Weights of a small transformer language model.
Architecture: RMSNorm before each block, rotary positions, tied embeddings.
Training: a variant of SOAP for these matrices, 861M tokens, 3284 steps.
Each number is 500 + 50 x the weight over its row's rms, rounded and kept within 0 to 999. Layers, rows and columns count from 0. Numbers have three digits each. The size before them is the row's rms in percent of the matrix's.

# gate: layer 11 MLP gate, 832x320, rms 0.0915, rows 498-553, columns 64-95
# up: layer 11 MLP up, 832x320, rms 0.098, rows 498-553, columns 64-95
# down: layer 11 MLP down (transposed), 832x320, rms 0.092, rows 498-553, columns 64-95
gate498 099:511495583551411454461459534515540423487517616490472569521450479459500628451546493543473573511574
up498 099:530473517473416502501498602552411477521610616509469502432445504452550485502517528471501440594469
down498 106:422479559452441483546520491427440548493482441594491536469491500502423470604560443449441527532488
gate499 099:566448463630523462468521529425440506527511554532580487467488544425478524459518464497445447510551
up499 102:544442488486424504519411505445458522590560495466458542511581454454533551488476498594554511547564
down499 094:453592498564508557469438462612503479480511507548510428454497488519440413551472583496535546457524
gate500 099:545421487405510515479426458503443520437431533560497493424564517563567570433436510499554570496699
up500 100:546453359502501488469626519469517512491550472509521468573589544480473512508460546557581456499447
down500 100:504460558422431470435485536477543394482532547502450454487490475550485517533518521505506474505532
gate501 101:482451483444426546472534505429521468491474456480504537602523500475546580528499515496530552543592
up501 101:463522473420527529601441571508508544487487458504451469546528461485496486540446459553548529498485
down501 104:479542421424594512471545505488490436475483450481594521550452533570426491449485537534478535574402
gate502 099:418508588542452581468427504531500434542486501532563522575532500570548514515455487450495527406509
up502 102:439519514482472536444455431434500423469577576492635554450494499496463510484542483457491563564565
down502 098:416531473547467461533500592423445545516494502457439575531499450481547531557623504552475513593467
gate503 094:429512601560550516492475458497444504511524545509452576417439532513494540498520500522497510503443
up503 092:535537517526499495590567531456543499429424531432487513457509541551465547453502524479488474574514
down503 094:425486523493516430425504486498424565413539506522467494428500413484546455596527511427525499596502
gate504 102:506424492479610601514496518427515543454445432504498430488434483563532469508513510511370523502425
up504 099:423460479510450520527534352419528517574507528539555566488366469579534502502505592498566509500527
down504 102:563510532527566458502561421518437437429498493564525611538399497477551472483458502517456480410494
gate505 099:474548477503490512446473512532469408539598491518465490492521502446428460473496476441569444492438
up505 098:381542467499386394502540454502462554433439502516429441520495414431515535390530446488614533521434
down505 100:483476505513430492550456432516542488601508489515516461473621534432454442479467526462479601494531
gate506 099:496553516483500551473536622577580580586462573626450537494483536465525567528581572494563557512417
up506 100:550508511428503545454483496566427458511469535500492436477546483487546563563499454516464511515493
down506 096:401521522478453452483451482510556506480413538444484512560513465454410547501465359513446503477568
gate507 105:484401429443517532438459515500473513510511538497542557483536579518400494495549498565560464494486
up507 103:349582420483461594523634454482552498577579508506598527431503528479486506467446486506538528519512
down507 105:506487598491349505499519509516469560370583620517480470515533437486551485427429497513460582554559
gate508 097:465515601489426538557510536545569619472483476611528551512461461437576514419458591446468454456492
up508 095:428517572509467438505612522565447433467558508459424466379475511490572465580491621531520609476519
down508 097:496525506483369461602565497475526579512542551475550476476583536538487473405522624518560435534486
gate509 102:483462486527451318502524572487600504513492413489558511559533472504621411513483562487535396569506
up509 101:523510544543474419386524531523419583489470547509560558506541479458493459501512481532510506404542
down509 096:566510511526477475449476484487572546526488491434490514546467494497576489493452488539516521525495
gate510 101:566553549519516516545455588438510533547503541586433535540409500412537441587459404490543455518449
up510 099:512423537493512513529487505593526628547522553554557537507538550506533460413491519394501459650515
down510 102:582451458516498518550583486436554492514480449444480463654474458439456521493486537490466470492437
gate511 098:431447547512418451393424528517493459451551431435533513386534586483493499485553452476496462569451
up511 104:514441514419637457499465465457463573541501490546441454434511537489547528511539518534543504459342
down511 100:490448529498527471434441452468506501483435524483541524560468523474477420483493461474536511555508
gate512 099:457482436531516549526518491500546434553518534503497484532561514531603457456570458550491500501557
up512 098:456454489521509459567568474484500514500470499580578428350485596524445442542421529468469471571549
down512 096:405506520469543546510580521488495397528514496423520493501498597430542505543590520474535517479451
gate513 094:566409540559434497510556454506407375466539533489529521554413477465525437586499481559427527455506
up513 089:459488484392563519502535547539501491525507527436466405434413526499506520566521471493498585562454
down513 101:423625506561445556572467543493488502483458520545526487407573490365466442458414540607505444518553
gate514 101:548514518515490530420547543473553434451499510448562587466451541571488566522494514546487404475527
up514 103:517522570531540541486522518533396483439419445499509572476448548593519484449530439523575447443633
down514 107:532527508482523415514440390484472483513495494567507597514548466501449548500628578520461458558481
gate515 099:507507518496600458532478563657494477467553495452423562551545513511546465534523496494484574520568
up515 099:607446562512583472471541494478534525514464511562482495460504395494513471563504452516451565569539
down515 095:492458445501472476516404455491468522452461544466490471632556537452501558506448528497475531469538
gate516 103:538497502512462501510480436496520530435530531531435527534499486527471529505433541557445471454450
up516 095:493425474519591483498551482467466382568531480508462491533461476527507504553441474555453541568466
down516 093:511480541512504401531476497533473502489551592494377487435469471507460528531547530545439581466455
gate517 101:556491486517567417445499475500471522541546501503522401536493520494449446529461502522518390473509
up517 102:461429441428517497513468494575460483517536640448595533548586437443505535484445521501509508407573
down517 105:553488548582509498378480507444465524533448519554513488449435485485508454465502467414534445472589
gate518 103:444592452497502552429459432483512336573482487495526441497551513542429451497462550517486488487444
up518 107:612509372467528505569531500489411563566438540470470394477486489478576508463512505541495499449538
down518 099:449402563467499527492501599560467518453543499499463481476412438546476406479459492547534445501513
gate519 099:491599480455477569553495503421470496493544522482449445528504576474499448550374481467445547474517
up519 098:526395453452513575488425473478568509580442559532457521554469406431565409586568471485569435488500
down519 100:515514502485501508573560471491506578560476454578568573512589566493434473424537434444487600448486
gate520 103:568593444623498459501451478492547452437500512552478485544508476561428590418490506503490457562502
up520 104:469497459471485497505550548458472494465528486492383551577580592482401420398559479433490478521491
down520 102:504502433490474516548480459461405484437517562556510530535434477490584441506547528482568512485531
gate521 101:516483494435444474486433590555469573414524595471544559474459572473491472493519573537452492436551
up521 101:459400472579532479353572455474474522508467441477499522529498544513519565490545559523480490534497
down521 104:513470484469524482486409421536620503548440534476448422508532516485601463529492519532474471499443
gate522 103:508521563498372473505443565442463511531497521486570515462494487455519515535470442560573450411533
up522 099:530502484535487512515475469466611521562481451588506446497512509538491501460480552508466521434529
down522 094:545593516479439573456468634539478495502465524487502501518538452517528399506478477524559526504448
gate523 098:453560550560508425450542516460503544427511546470447480562444456376574565534471498540475559567478
up523 106:505542464519488442473490529602498449475620517438604523552591461539587498591562459541494598458467
down523 103:495528528490499575483515560514494491485496463515603510492479444583512540502436487496411461426486
gate524 099:537526464554571499557494482487601546546542482543494516429545512522638422490442509441528518443509
up524 102:413536427506484428539452491466534522450546477540561470477495477506504534479485574492514512439549
down524 093:531563597556454517498468425455540490519559524467419451548454533549423518474525573518466512493516
gate525 102:540427440497388507435493501429569531480489555455539511620513559584521470570547511547456422503464
up525 099:504456432546513483520484514556484524611481533486532586451523480549597472418495480499545505502489
down525 100:489469440506489551518647440549502478426476531524494526522545485477435569444547447497486470509539
gate526 102:511479469477596449431483488569492553561511506450492536512481468416587504489467563556534463420495
up526 102:535516384534598502544440446565435503519449509527529525510507429544468437406509462539514478459470
down526 099:551450499551486459554457427493545481534521505449566427533451550472539455517467374433570506529571
gate527 095:504520528548498521549484528455491478454512437543394546518524499432426450398571478504481500512476
up527 093:457483473490569469524478478619508544639436379507518484458612534439514455444477428421440486539421
down527 094:443473498597489582430430495567517441469499538503522477523500460517508508543513507501502484461398
gate528 100:462477478424432430467542480550411499469476413494513513519457519433494555469456491493516438627524
up528 104:488536477486528508633518570547539507444516475550538493445477560522498527457496534470389496571488
down528 102:494546536440501559590521508601458519499452474426417528410455475489533506439501629579488412527511
gate529 093:473537560518509533518430465510438460475453431447546505529462560475518467486486501609486529564416
up529 096:499524496468483433491477450580509489461535541460511514460537491558523449492489471500470486462481
down529 099:571471437439485551488412517469493540554529502536522443476459532529506477531474433477543549470541
gate530 101:551508512497485386539544513553398561500513459519455528445493487560503485532425390423486560469551
up530 099:573497497466430417510422462489451412528471540548551432471400488396644472474387415508535422577398
down530 099:507440495496511519501460522487524480460497455558526472542426560596559444445579466505588482556622
gate531 098:536568451489507474472480469496517492480502472433470520509528603543487384627491550528400501528338
up531 100:474498409543519566438514451555539447581510550466394470529472557454569571495554473546501478518505
down531 106:510532440581543487426493328563409491509577546568430535534515485527571490489468559396527398541530
gate532 099:484462525518522516485498553490480476547448479539586518484656444549616481479477469561489651479595
up532 103:538528485529477513519462545473630444533498563510503484544527503469518542448568521546466553478482
down532 096:474461544468520447563548482502453454579555500421495532499431460482538485521540561447481534427507
gate533 099:428497541569489528576492457408484522542579527488523532461577508659466552514416540561527534559468
up533 098:518533462596571450565446500476547505514380396510476465487583481506439540490543394565478538493543
down533 100:465426463576498455615532470534447462534485512449469485537638484517536515519482459556491491530501
gate534 101:434466484544489487507444526438557447522524533480537481485490490544501440451488494556439496417494
up534 095:475468575564477476572502517512491489435461542469492446580502549514482616478446386424519553420569
down534 094:473511549457462510458612674481367546524512507513525533562545538467471461481450491502559505507463
gate535 099:452489456560497498431511552521569413324510479484529515547444517512477502488571472458581502544492
up535 092:461411557547495466492399510502461519589546547388493407537499483502499509563475411494549482521505
down535 094:526446480506483560569541489585532453513576396321438490507519374511521481530473537558474492494486
gate536 103:519477521504503521445435571482487458494460530633486468557455486464513577561428443495455503464448
up536 099:461528501454477555466495450593445448595535441568514453537511498515506500504524561459522492499541
down536 100:467509495484532454472492522508485499491483490394437513560425592523508512532519546510462505501403
gate537 098:467524529498444612464437467447458504574501506533571536507564480449527540449443535527553496549317
up537 090:521516448497466406445588510482560494535444392541480514586429496611409518477485484513459440469554
down537 095:468517576441543584555474546573468480508567553498576494520552517427518493543455547537478482511495
gate538 099:520476457507466485410549620422467507392416526502403410552445496529565485468455463490521540459553
up538 105:523453505548538560512458526404475456449497436472343498505571557525493451492447585485551478496496
down538 103:510475583403471539568578484579475538472513475467470516464484429435559507455488486487526419473497
gate539 100:571544470537522367503477505510490480489474514506503418509382555443508507424497557483518564529542
up539 098:523442554543484418515563509483429522640507462503603443444515568462474551490536521608434559540597
down539 101:429437437495437441483509456483423572533474491402474551486459402548570525503375509527468478442538
gate540 103:477530549474493407460575496512531591502508475495480508414539478602515560408390560490490486492524
up540 099:414598324517435465440512388443512518581442554540466485546584646494554482543483498495434461478436
down540 098:538482538546424559528530534542507593567456528497486586481558514535489478543553498414593502497495
gate541 090:538613502527566544511510524486511501477508457530425588481462470499588524472549545512475596589510
up541 094:510514439498500518482546489563601422480565534482507492533465416480572452469505544469481418457419
down541 099:459533455460490554532491547498519558519527467494469441563474490462505423457547487452468441511497
gate542 097:568530558481498401485487449541466475386448424505530456409416586470444575444536412553571567539548
up542 105:509537494552489434420554440599466467479560621502483455424449492515567491527524526440501506495433
down542 104:515469545421439519513493448517568557563498453480436495459465500492501470396512582524512522520526
gate543 097:472588511471541373500456496529517490519488464486439489469621445447535452486492541520526475528435
up543 101:501515480570505488436543593476458567547572543486427489527528459415419572542463504496580548468564
down543 100:483546471431546463510525485543589499475610479446475487511463560470504567506448549491444463471522
gate544 096:521555500508550566560516498530533475388431466394475453537483510439540485533500494561490449480629
up544 097:505501485455589508602492611516508524454518380444441475463504585479433482516435521512454498446476
down544 100:502408486567564528624489426550553509552532520529563390465445538469424462499413447547452465456512
gate545 103:506439510440466563528479529556507484439558515496564483512548531511521486547531451515432454459601
up545 102:448514539497523497427546392513506473499486520501440516453530524576452561547538548486431546458484
down545 107:467474523463408553541427479582562462401501487488523506538537451440463436493525402507402468484491
gate546 090:500564463549455624556572472505412560516510469624472504447573499544510529507464589441444538467550
up546 089:528494505505562418503621461473576528522575525496490636493486448487552582512525504485442586469520
down546 092:591496424553494569501543483557475532511480448535529566481548447465550485618527508511513545457537
gate547 101:479508472569496424575514463487531530545503478501563472499481481499432581517464547488447558506570
up547 107:485542568479526525518533574473555472490489517519554492526546451477481503496439603531455442393508
down547 105:534467491499476461513547412476438398521519526579542525518574497498479500476468571517471507538504
gate548 098:492516471590512493479543511463552523534488462457488507522481543495521610516495510476475450486469
up548 102:512491428527483490449550502641560512502523489490431521483504556461485555490563512535440553463458
down548 102:567585489532534451511487576517514515486491476554596529543557432578487532482515437487435531528457
gate549 098:561509428570478469432536535586518455595507507512528499483465519454538538492505524440423469494455
up549 102:443494499489540501530489507427507507518530551464511504392380579506447498527541506504521595510479
down549 102:537542544543456511522500474511529603468510594454560592482558450460568562500513601423480446422434
gate550 101:513550503447504574447489460489495471481538570554497459453478492579525446600540479517468574615452
up550 099:491506479434557472413527507501442522356471402536444622417470644427543384571461469447488498435459
down550 102:524476510604573427505593445528392486437505463652453532564472547492534531431444506486513501534543
gate551 105:491531439534484492466485578528458506494422495575513530369387474519536515458507529537491406467473
up551 096:449517463511529548514596455514541513529388559522419547624533522489461509485403495642477482572441
down551 104:462472571410577447449458508536434484560503417532513553523500502578515563538491528445596567507545
gate552 099:517489552544397469558532470536500465562580556474509500479489363514430484449597547434471651476423
up552 103:464467512531396531504463544490503448568404544479502479495553473452475601562577501501475474527529
down552 107:546559471540636391544483491470421481504518558528544504556532546487498475533518613439511460493511
gate553 097:480488515431454446517531546579524533512489490468533581491585575507475456466500565519535540437493
up553 098:508456378489574570510469528462517445498511591512518528558602560552571460521546555496414455487493
down553 100:566515560473452462583491553580520494489488482509536469425445510538523397442503559463483447571545